Weights of a small GPT-style language model, trained from scratch on English Wikipedia: a variant of Muon for these matrices.
Each number is 500 + 50 x the weight over its row's rms, rounded and kept within 0 to 999. Layers, rows and columns count from 0. Numbers have three digits each. The size before them is the row's rms in percent of the matrix's.

# layer 7 MLP down (transposed), 2304x384, rms 0.0542, rows 2193-2242, columns 128-191
049:425554607548431508451477482414548546439466552478607555528459535559468450559538582471578506439548588525508441610485486541518522450482460417451526447498511483583531444478532533481313477505549432
101:473462508537532527567529416451576509520461568434537509563583539501493492446446478403454421534533438559454520522507503457478528467570466557546548521541483462496455573536534461544545437440519455
071:551525546477460536492552487549469464393429428476519526506447539513465451453613440554527496530524460443536493434566455464486504606535453549475513433506541420555510461525530504457453497471498570
122:374377528547468501481522554499482472453498512539490501564564467356582410589499539545580508501485501496476466469468491553388477417637466435547444507415564556490507536537529502535455544471496549
114:470486491501456451513458548455478519493517425487496498541445442506496576561662436555605454463411584487640569486539511476476606583475535551511490516564453543512503450488506490510520485549522530
111:500490547546550607593431373507552466563555540480558516456507406495544565555598444455442644423558422442503516528545515440439548582550471449507465462509470591425449474523558487460502541480494570
118:478594538477527540554464467475515533413531455512522508524428542478517544504481513362428558461463483482524455487394610486523418500531502536525481426475542451521430579589507407538491497487531454
076:447501519433539488513542516526554531532600492505516463512617506499514528529580572522512514553546441482488612564451442475503454545417497502558434434535430490628494600560517435491507551537510497
117:529528576459547547535476436465464619469394541458582516458523397470517530471534527484481528594478563593467463588464498558506549473418517550385474460437569609545506478497547466512539480553409446
064:368465570442485588509512467508480452457497552507558528524479513473504458560508478527578511545555455396467448528439546482504494461446601428473470525467519409558479429492553534563505480541388415
122:519500537584466461479517510653441490453494550482509500557557476482530464545456517564542469507538572399431447507543609417512557505538485537469566511498596421592497590592456470570485509438463474
095:472490430527494448522425562532548409477536599493523434519471525487458518577540496541572427443451429488590561532507495450504550440518531475492511499433450487490493371558484546504528505449548456
126:424528548500517515411578524502522486409467527434560472524511503555516489521449459535545392520570450413439454537434518497417490469558485415560418579529508547431532425475445578464522512529491490
103:380505454459402517524530543437451530510464543522562549457496466518558467600484519523543516454403464507528581510475420468531564475437610528487525552501549591570454430452583511445408532437511511
116:447481547466487465542497513515560574500586520411451500478533439501528508584486409451625535453596462465443473493476469505534522444479468527480538441542447509552461521397500462519429455475452491
156:559497567437459440474508529435532483499580479573469458464468497511576527505512547471545570583482511424434459521483508548437614565515542459526543528512574533575470507507498458510455538378439524
081:555468506451443546536505519515537483504486518485510505526480656597495529557505499485450482452488547520504502540573531529547442569495478477492553569490516563492557493499555429639564431452507555
028:475501462522483469547504496526520523482447545454523511470547576495493402473524454508501498444430529449521500473392509389505515557531514510522486499476480513535535491570561522471401521498510500
091:526584498397601518518492524510489476587564474490552495505566474481467495511595473554546439542364457497570524476474569510520518446540385533425490479459473509538442536449504496509482554414574458
056:517509569496443503418477531577477477497584481564488491519510523502483504489479550535521483546594469442496472599579475456447570573410407475538552555508421533492547462546517438385527501604554457
127:389492513434467484471476499486444545407490486454548484427528458528599391462532519568476556388451492594519512570537529512530484501439526604593546548539524487549474487480573507547420456423425512
112:504537504465415474509482535560495442387517442558507503498463498419470557535628435495542580508498541487466460511491460503513552454465516410568442568476504436547422444398438482398502559482581535
088:535473503529495478482495546477496447507450574604443490528431523483515553528501496455513676456537494461409441550535514474425474502508501452484455529548437570488495411504481572427452520567477453
084:521583534571394526519537591507465417507519423497440456485486395463457522427567517542482509527485528434513503546439353467500460488527385606456469475486510511457518435505434496562514462455517525
041:600414536439498450491456427456576518457474453497473585578551444511452557466518585536504468476534586591507474439472449558538397438462527490561465475375493476607427548544460451421494448522429541
065:466484482410467509455543490471511551570391500393519467416453515500483514478517529537547485531487471539474554469438487500478453542582588390518489514511514465440457516541521522503529538490469509
115:555358465431487522409490537523552497419474430658529474459476454530473487510543448507474493552533496498487501499536482487508457434581410582436553517492536461538415469572557499493582598536552558
161:384496439523557499450450473418475577465478516466507467528437448529527477506496554487481550535479511558522545651464433503541593521519612529490554585511562446537537436575570540463499478548461457
036:523509534453516525554595513614479458517501469497562390512429502518429462456506506441435468570524494476479482441541453490395379429522435512519553494542534477410551511435493474586395520553437489
077:516427530524426461469463486467505480518548514554488473462428512562491519536546542471481460506430420555442449512541452462535528412544410524563518484501473587521461480494517443419475460459443469
069:534484499560543524486445567518427514481525395486512503521519454497535497452512440531477551530498459494489440631452515515380534506555556422495528523439499475436474462509539502516526488485520602
140:558450448513508587494471443526553458491423508496491559489514477469542449462574497475592426489497482464469598442555434504588504476527498512557494422453514572420417526403528487515469457468439475
089:473517552484534416464477503467552482538483472609590567445491577564505491507461485393446570438552533480478417446558588512475516428506447407475491462514504477506586483523480493472569557524385426
076:505544548553555533484423543466520523561421522403485488455418510490505584570616435498527486489538470463542417447489485495530500485472539590591513569552545445475547467465554635484474541552541601
088:480432508474510505591522476448586551462580484438521506597522551483460501422509460465463487421378470459500523542460584539413494523462479477496400428466477491611493444560549524542525468517450467
106:478358498493442486449470380496525463527523537474554553528583472525353520494454466496519492436497548411511507519461503494561478494505527606576523447474465467478473518519537513332456584492420471
138:437499455506502505498495463507587505542580656418546524545517485468557390546547515512543478451444467402555558550417567552588455476535531510481485593442548518571421550482548605497455492468426471
127:601439545490487497469559452456515502510508423438549483477408556457384534533502465474558554545458490459422459448494568518530393424491484379500487499449563500550558508464515515423519555426538492
023:475488494575433399508460490520609505390469499412544524463550445454493442495452448548423500552419456456510438445474444434488500491557462572460468446445437520501449440538495464382529442420471503
094:565408503452525513483465477431522465576546477593527473457532531512482532486439460568572523527529474504498523492562493507492535498451465559496430504438530494516519550487452510496409493516507498
101:455550462469488590535521400416454413451596460446459517591540521423466555540582494543499473431527402446382513514489465405550523530526471532459583502467555533482616550515519544516542506378484400
090:487508497459575511594476527508446467528492540488489542467484502596407502510531566519466443439472471576467570486541590469470520513529524595534499488532473538486503589427588481461360493469407521
143:580526526536527451441434533516435484447505483405504491511513565490546499511518467462529518527380595483469587588543473450445457434509335545530453469528488588536599521624490356562473548508511561
039:480533470454521551511499492458448494469488484478516526493458524524521490454515435517532527473485542496548459500458473460586514447557495487482510511469494356517531573562569594476445454427471575
108:517497523557559518510469497490560482479405520545443547537473502439506451582529490507540433482498432475457511462449589519514509462510561564490477505543557545433531606509429483569485406531525571
096:517420413505579566460502371523491515599537451461557531502488409561582429520453495492513463537552571486524459501506460485441628488529442499554507494531487445554516437609425452515493468504505445
038:505536527582519488509518503504467642502467552560532453529483490542550497517488583415509464569485483543571488526415480490467444478483431501512459492445486491545522396519570481564444641443477456
087:490416568511484434552533581535532458505533526433426562479471438482407477573430532597512488534601541466425515430552551549512509525480606411392489484546485593554543473494450494511499554529476525
063:492565496553464476496516436471477432612535359516507509480461533583544567611441496483569558543466493557564501500489505408516584531498587521477448561524502447458556520583497507450542520411473468
145:581447441459532466500435475500547532532553487394477541456616499574452546456473398477463392542539537471552517489573422467529556523556469525562403502429517602529442524495518409525452507443588600
# layer 7 MLP up, 2304x384, rms 0.126, rows 2194-2243, columns 128-191
100:550468472459462545447564527438474474446508557473479550489490490443471592473560434493458531473497474458460467511399454477520523470495568508530563536553493427452539470419485489473504486491455413
066:494515498535496525601495473460491471501495423483507480493551481521432584551512561435538529520444521483467532456548552489448608473559492506443508499440507496430480349479530558446533554535469533
117:583631531439375518506467409465486485562583485500510567480442533589459530556567523497489557543510505518525507406518509491469477562476573518494593460523431535485536444483432498563509450551514538
110:510467494535464462514531533473468428435489404499469489487482546531424548530601454592533457506480462457518547545452532481501637518420446454435450445519522509506517404494452507481513455453453534
100:436569434433474451457524555430422518489432489451402545462492671459490586462562482462579451457405510558493484563591478493459520481520452531435631521529525491457577497482458458466505509608505430
123:510482490421551353466555474451483463446525473518462580407527456418546579444479505448591474529485512509513619614543415516465528494474483502438529489465588528495559501527452595481456468502481514
085:461509515561491531508485420438432471529492516430502593515369527476554466511449455513474520414438506612529461460510476446477575523524500609417580534465646445502501564563496474517482462500512497
124:481456477471445658463535626519488509532536516530498513502582431449444455551531503521480409481605516554531537504466501409492593499473491452557514510475461538509437517502494413538477522466438501
062:491559423505503491497449480590576565485486501484400400485522506439527454496572544517506553487421513521557478464543508584521448542490549539497564480587419421507512547406459518499530504518476491
128:506479495447552569481514469440514527516579551546466564441400460494482517479502535473522505453558446467499533442586491527477489543470468444534467382502561602509562454427478464542435536506429538
090:422451465547496480426545497450510471387517496477555526531492453480508468507436488450434470587509562521528526528538568484536488531485407587399451640509515439558523472528548459572502527480458579
126:502442431476502487562472389566490502543497560515501444570438540462392453490601490486542585522448578484485581529454538546487489431477499498426527512520484515453548584473585543460413522482483501
104:487534564581596393518498472493538542454458511487466421533493523429536546502514509557453470505578492479395583448467568488549432524555478500497434574456496503366538518421478527478491456421444509
116:496360523486438545480481489522383424426461456638492475481596509528405511504534450601476501566503493524522501471480500502415471561449530537523489603498497483472552558557544574498586415470473427
148:473438490500524460551440536496565518434411496534596436538501550422480475439475463544538487408486560490471502576542506406530550480516422533539512494477509507530510471583522466521608581515489510
078:515560532575470435598547508551540449502501504463463502458483450377492416427518584485513497484505540518421408606540562555500502437507520488436431480521518481453562560396516545494421462364427455
028:597522509470517469401512473516496536574563462490423538470443445487535473567510542502611471638469547499585492484517564585545582482468448492500523545556512464466505512471543522567416436453474506
088:437539635437533418511519509439500447467508524507433528517463528503455563433497446461580603478458584586433446415453441549445447477512577472497491497582477448508467534476486562526556413626560516
058:472577424494614542588511580456449606459494516487479516495460464510502446451520388496486540468411530516558544474412530560549526480520570445494449558430547485502498492473554483583517513545530556
142:626607467493504608490515496498568519562519536531427489521580584474443462510458466418469429477481510422457480460470486533521523452518522409456551535520473482554562533525443514446551664520505465
126:506508526513553465477548484460546573524392552502558468503481571568550466453487556554433517566526531515512496518354582507516460501406513538450552498518589584465561497564403528603467520470487478
088:467507441500447524484510493495592456529534487484546576533515517500493490455528460509478491564433481551520515459464542546600541562567461466470487541464486496473451598437492362523601477641528519
084:536394454453540462481483469495420494482506368484549443505518495472494524442411525511543517523533432543540435537515541522517444522513535465524523486497448474491586500440614547511497504527516465
042:441553502517545507461543531576497504506432542470531504415444545499511415531534460522496615538447468477506534492498537437450517513580517527407538514615502556455577441508532493575480525586457445
064:536481538502500503506457508447509499540484494562459583624480527526615566455381484497585471458484507532499466558493536507540488504540476486416587505458547518483513481474499444484509483549507528
105:543546437523515557538493538574505582469466494486466518586517545485531531416483498526513492453443525456597518501470547499546514505536502361433522480510458503473404474450423521469492451510389605
175:466528506475485548435451448437498556536485556539481520429498534543423540501587558516485567491488401369494441504546598491475580477530513523554497521505584486454524534534436435482522522455428558
039:458448536529454382556459444306565657476492546493542520521529477478492512514493529523479565449455442538570458464496455511497530525495503495474480426546494581480458472551459516513552509421556497
074:533523472521492593448512549560474518557457518528533461466582689482422515468407521492487521575534496482497479476418525497561431541486494484485462562471541454493384513524554386474474562416499545
068:517523572492537398537584504352498509570516504512557455460490599533456519444529466472527505419437505530563542485501550533516493438478514595548440416507471531577541518522557526511520498597469475
145:435448457530411472557508536397464461432517529524449432498520441496566428548502472554397562480493507524532405562510543415451541484566457490446504489495523537542489531530520570556525546620555503
093:565510492473479461430578409554578472577583509532470403467459658598440548496479481575468453505525474544512538401636474556496481439597503570549475531507517461524447523455462486504490532478508509
076:473410522468499436515514477435579436453564491595595545531546447457471436428439555527514430440494619522423516464472514460478498489460463462494419409472525572554434504522523458451518550370589506
085:503468546475424451385569535513542452504421557513482449479481497473511504490424547559440462484590502503499543436500490482532415466520526446576606506564400533583460552419578451591474355385536413
101:537503480559578523447420478529527513469491448482435492546491488579531443463512534531478460496508566490508554427440477549468495472530534526498495506506548524474472491494443511573525440499478493
138:412499500559576505457460491533535455490577541510518510489466475432569611569544518445526554604477462659403548485442471542450563593559476462466531389439491532457487462455513513407432580518515503
128:396443464505474513560483506509539467538532452544476483564489523412458462488410509515511449495568455569549642490443461453406501487475500585460497537562617523384537483559554472493508533468480473
021:577497560434487491472386466446473504555485508535482423515458465575500520411514520466517548444589522445523468512538540566446454622466511465463551582530521505334571526476602536569510499539513494
091:407526464556393546546595546568461474480485551475518505589399531540534430482569496484557494566465606506513426507433499500504504516454483461509510463596494503549520464506566550512587495407527456
106:499549533531487460407488588523496549512468568493462470469463565546469417407472570537421500563571516513548518518484633484424377462477475480492472502587473507521395466521543486531495538578513512
090:524420512594375555462511462517609527551539475557460511505605527397502461567510438535521605480537468485530424552467423491550532478469434461501522519497481495469509474517450536530585491491451498
131:415458349427533528568570550461604438469482545471493487504647476472505478512428479481505475548588536446551617400498519406525458518505496498524527531459527505579517558481450515421415442480497443
036:515424497509555507522508428622473455552521559460496576478503513529438520499505476454369540619517482495481601500532502502437488481452503517482532556538440610505415431417539442481410547573469471
112:493447497527525526484538471433454532404461462485516498487548551505458485402445560434505553531499423521440494478480480518502537519482592440492621501507524476522469498438510464584454493505463505
094:498513569555503574473536471470507483554442393530494505484461541447497535533603524603524485473528578507424533391459493529497624604471503541469484581431486495535507476522540551496507603500506544
043:547493517417447505467541501492501485566481464371486455474469518460491504496466465565528531464530521415484463524584519507456526550563564506497503480435561528389459497459519554501467387489552486
096:556539473458502472524524463372518509600463603470515377521578451497542447508417515499534483455539561503436535431474564453514495375550489489600572527435380441579387483564522456517593446392439511
063:553514521485518528519519554504452537505532534580490369465504518430549415390604538482445472490521489455498516615593470615412526510581596533418479456484524460491496429494423456493497532507619566
135:550549547526460522487443598416485504481520474596453504489468508520477514604478506563462557497509462488453467412572504467498510458537540420497422451552472393585508457428512479465456563520493460
121:501587504533405483510494470523421464486460513507454415571465504497517501458569534502501516503558477443546512526508558530524470478471488482467539491504519601440449591430547510561503614523492573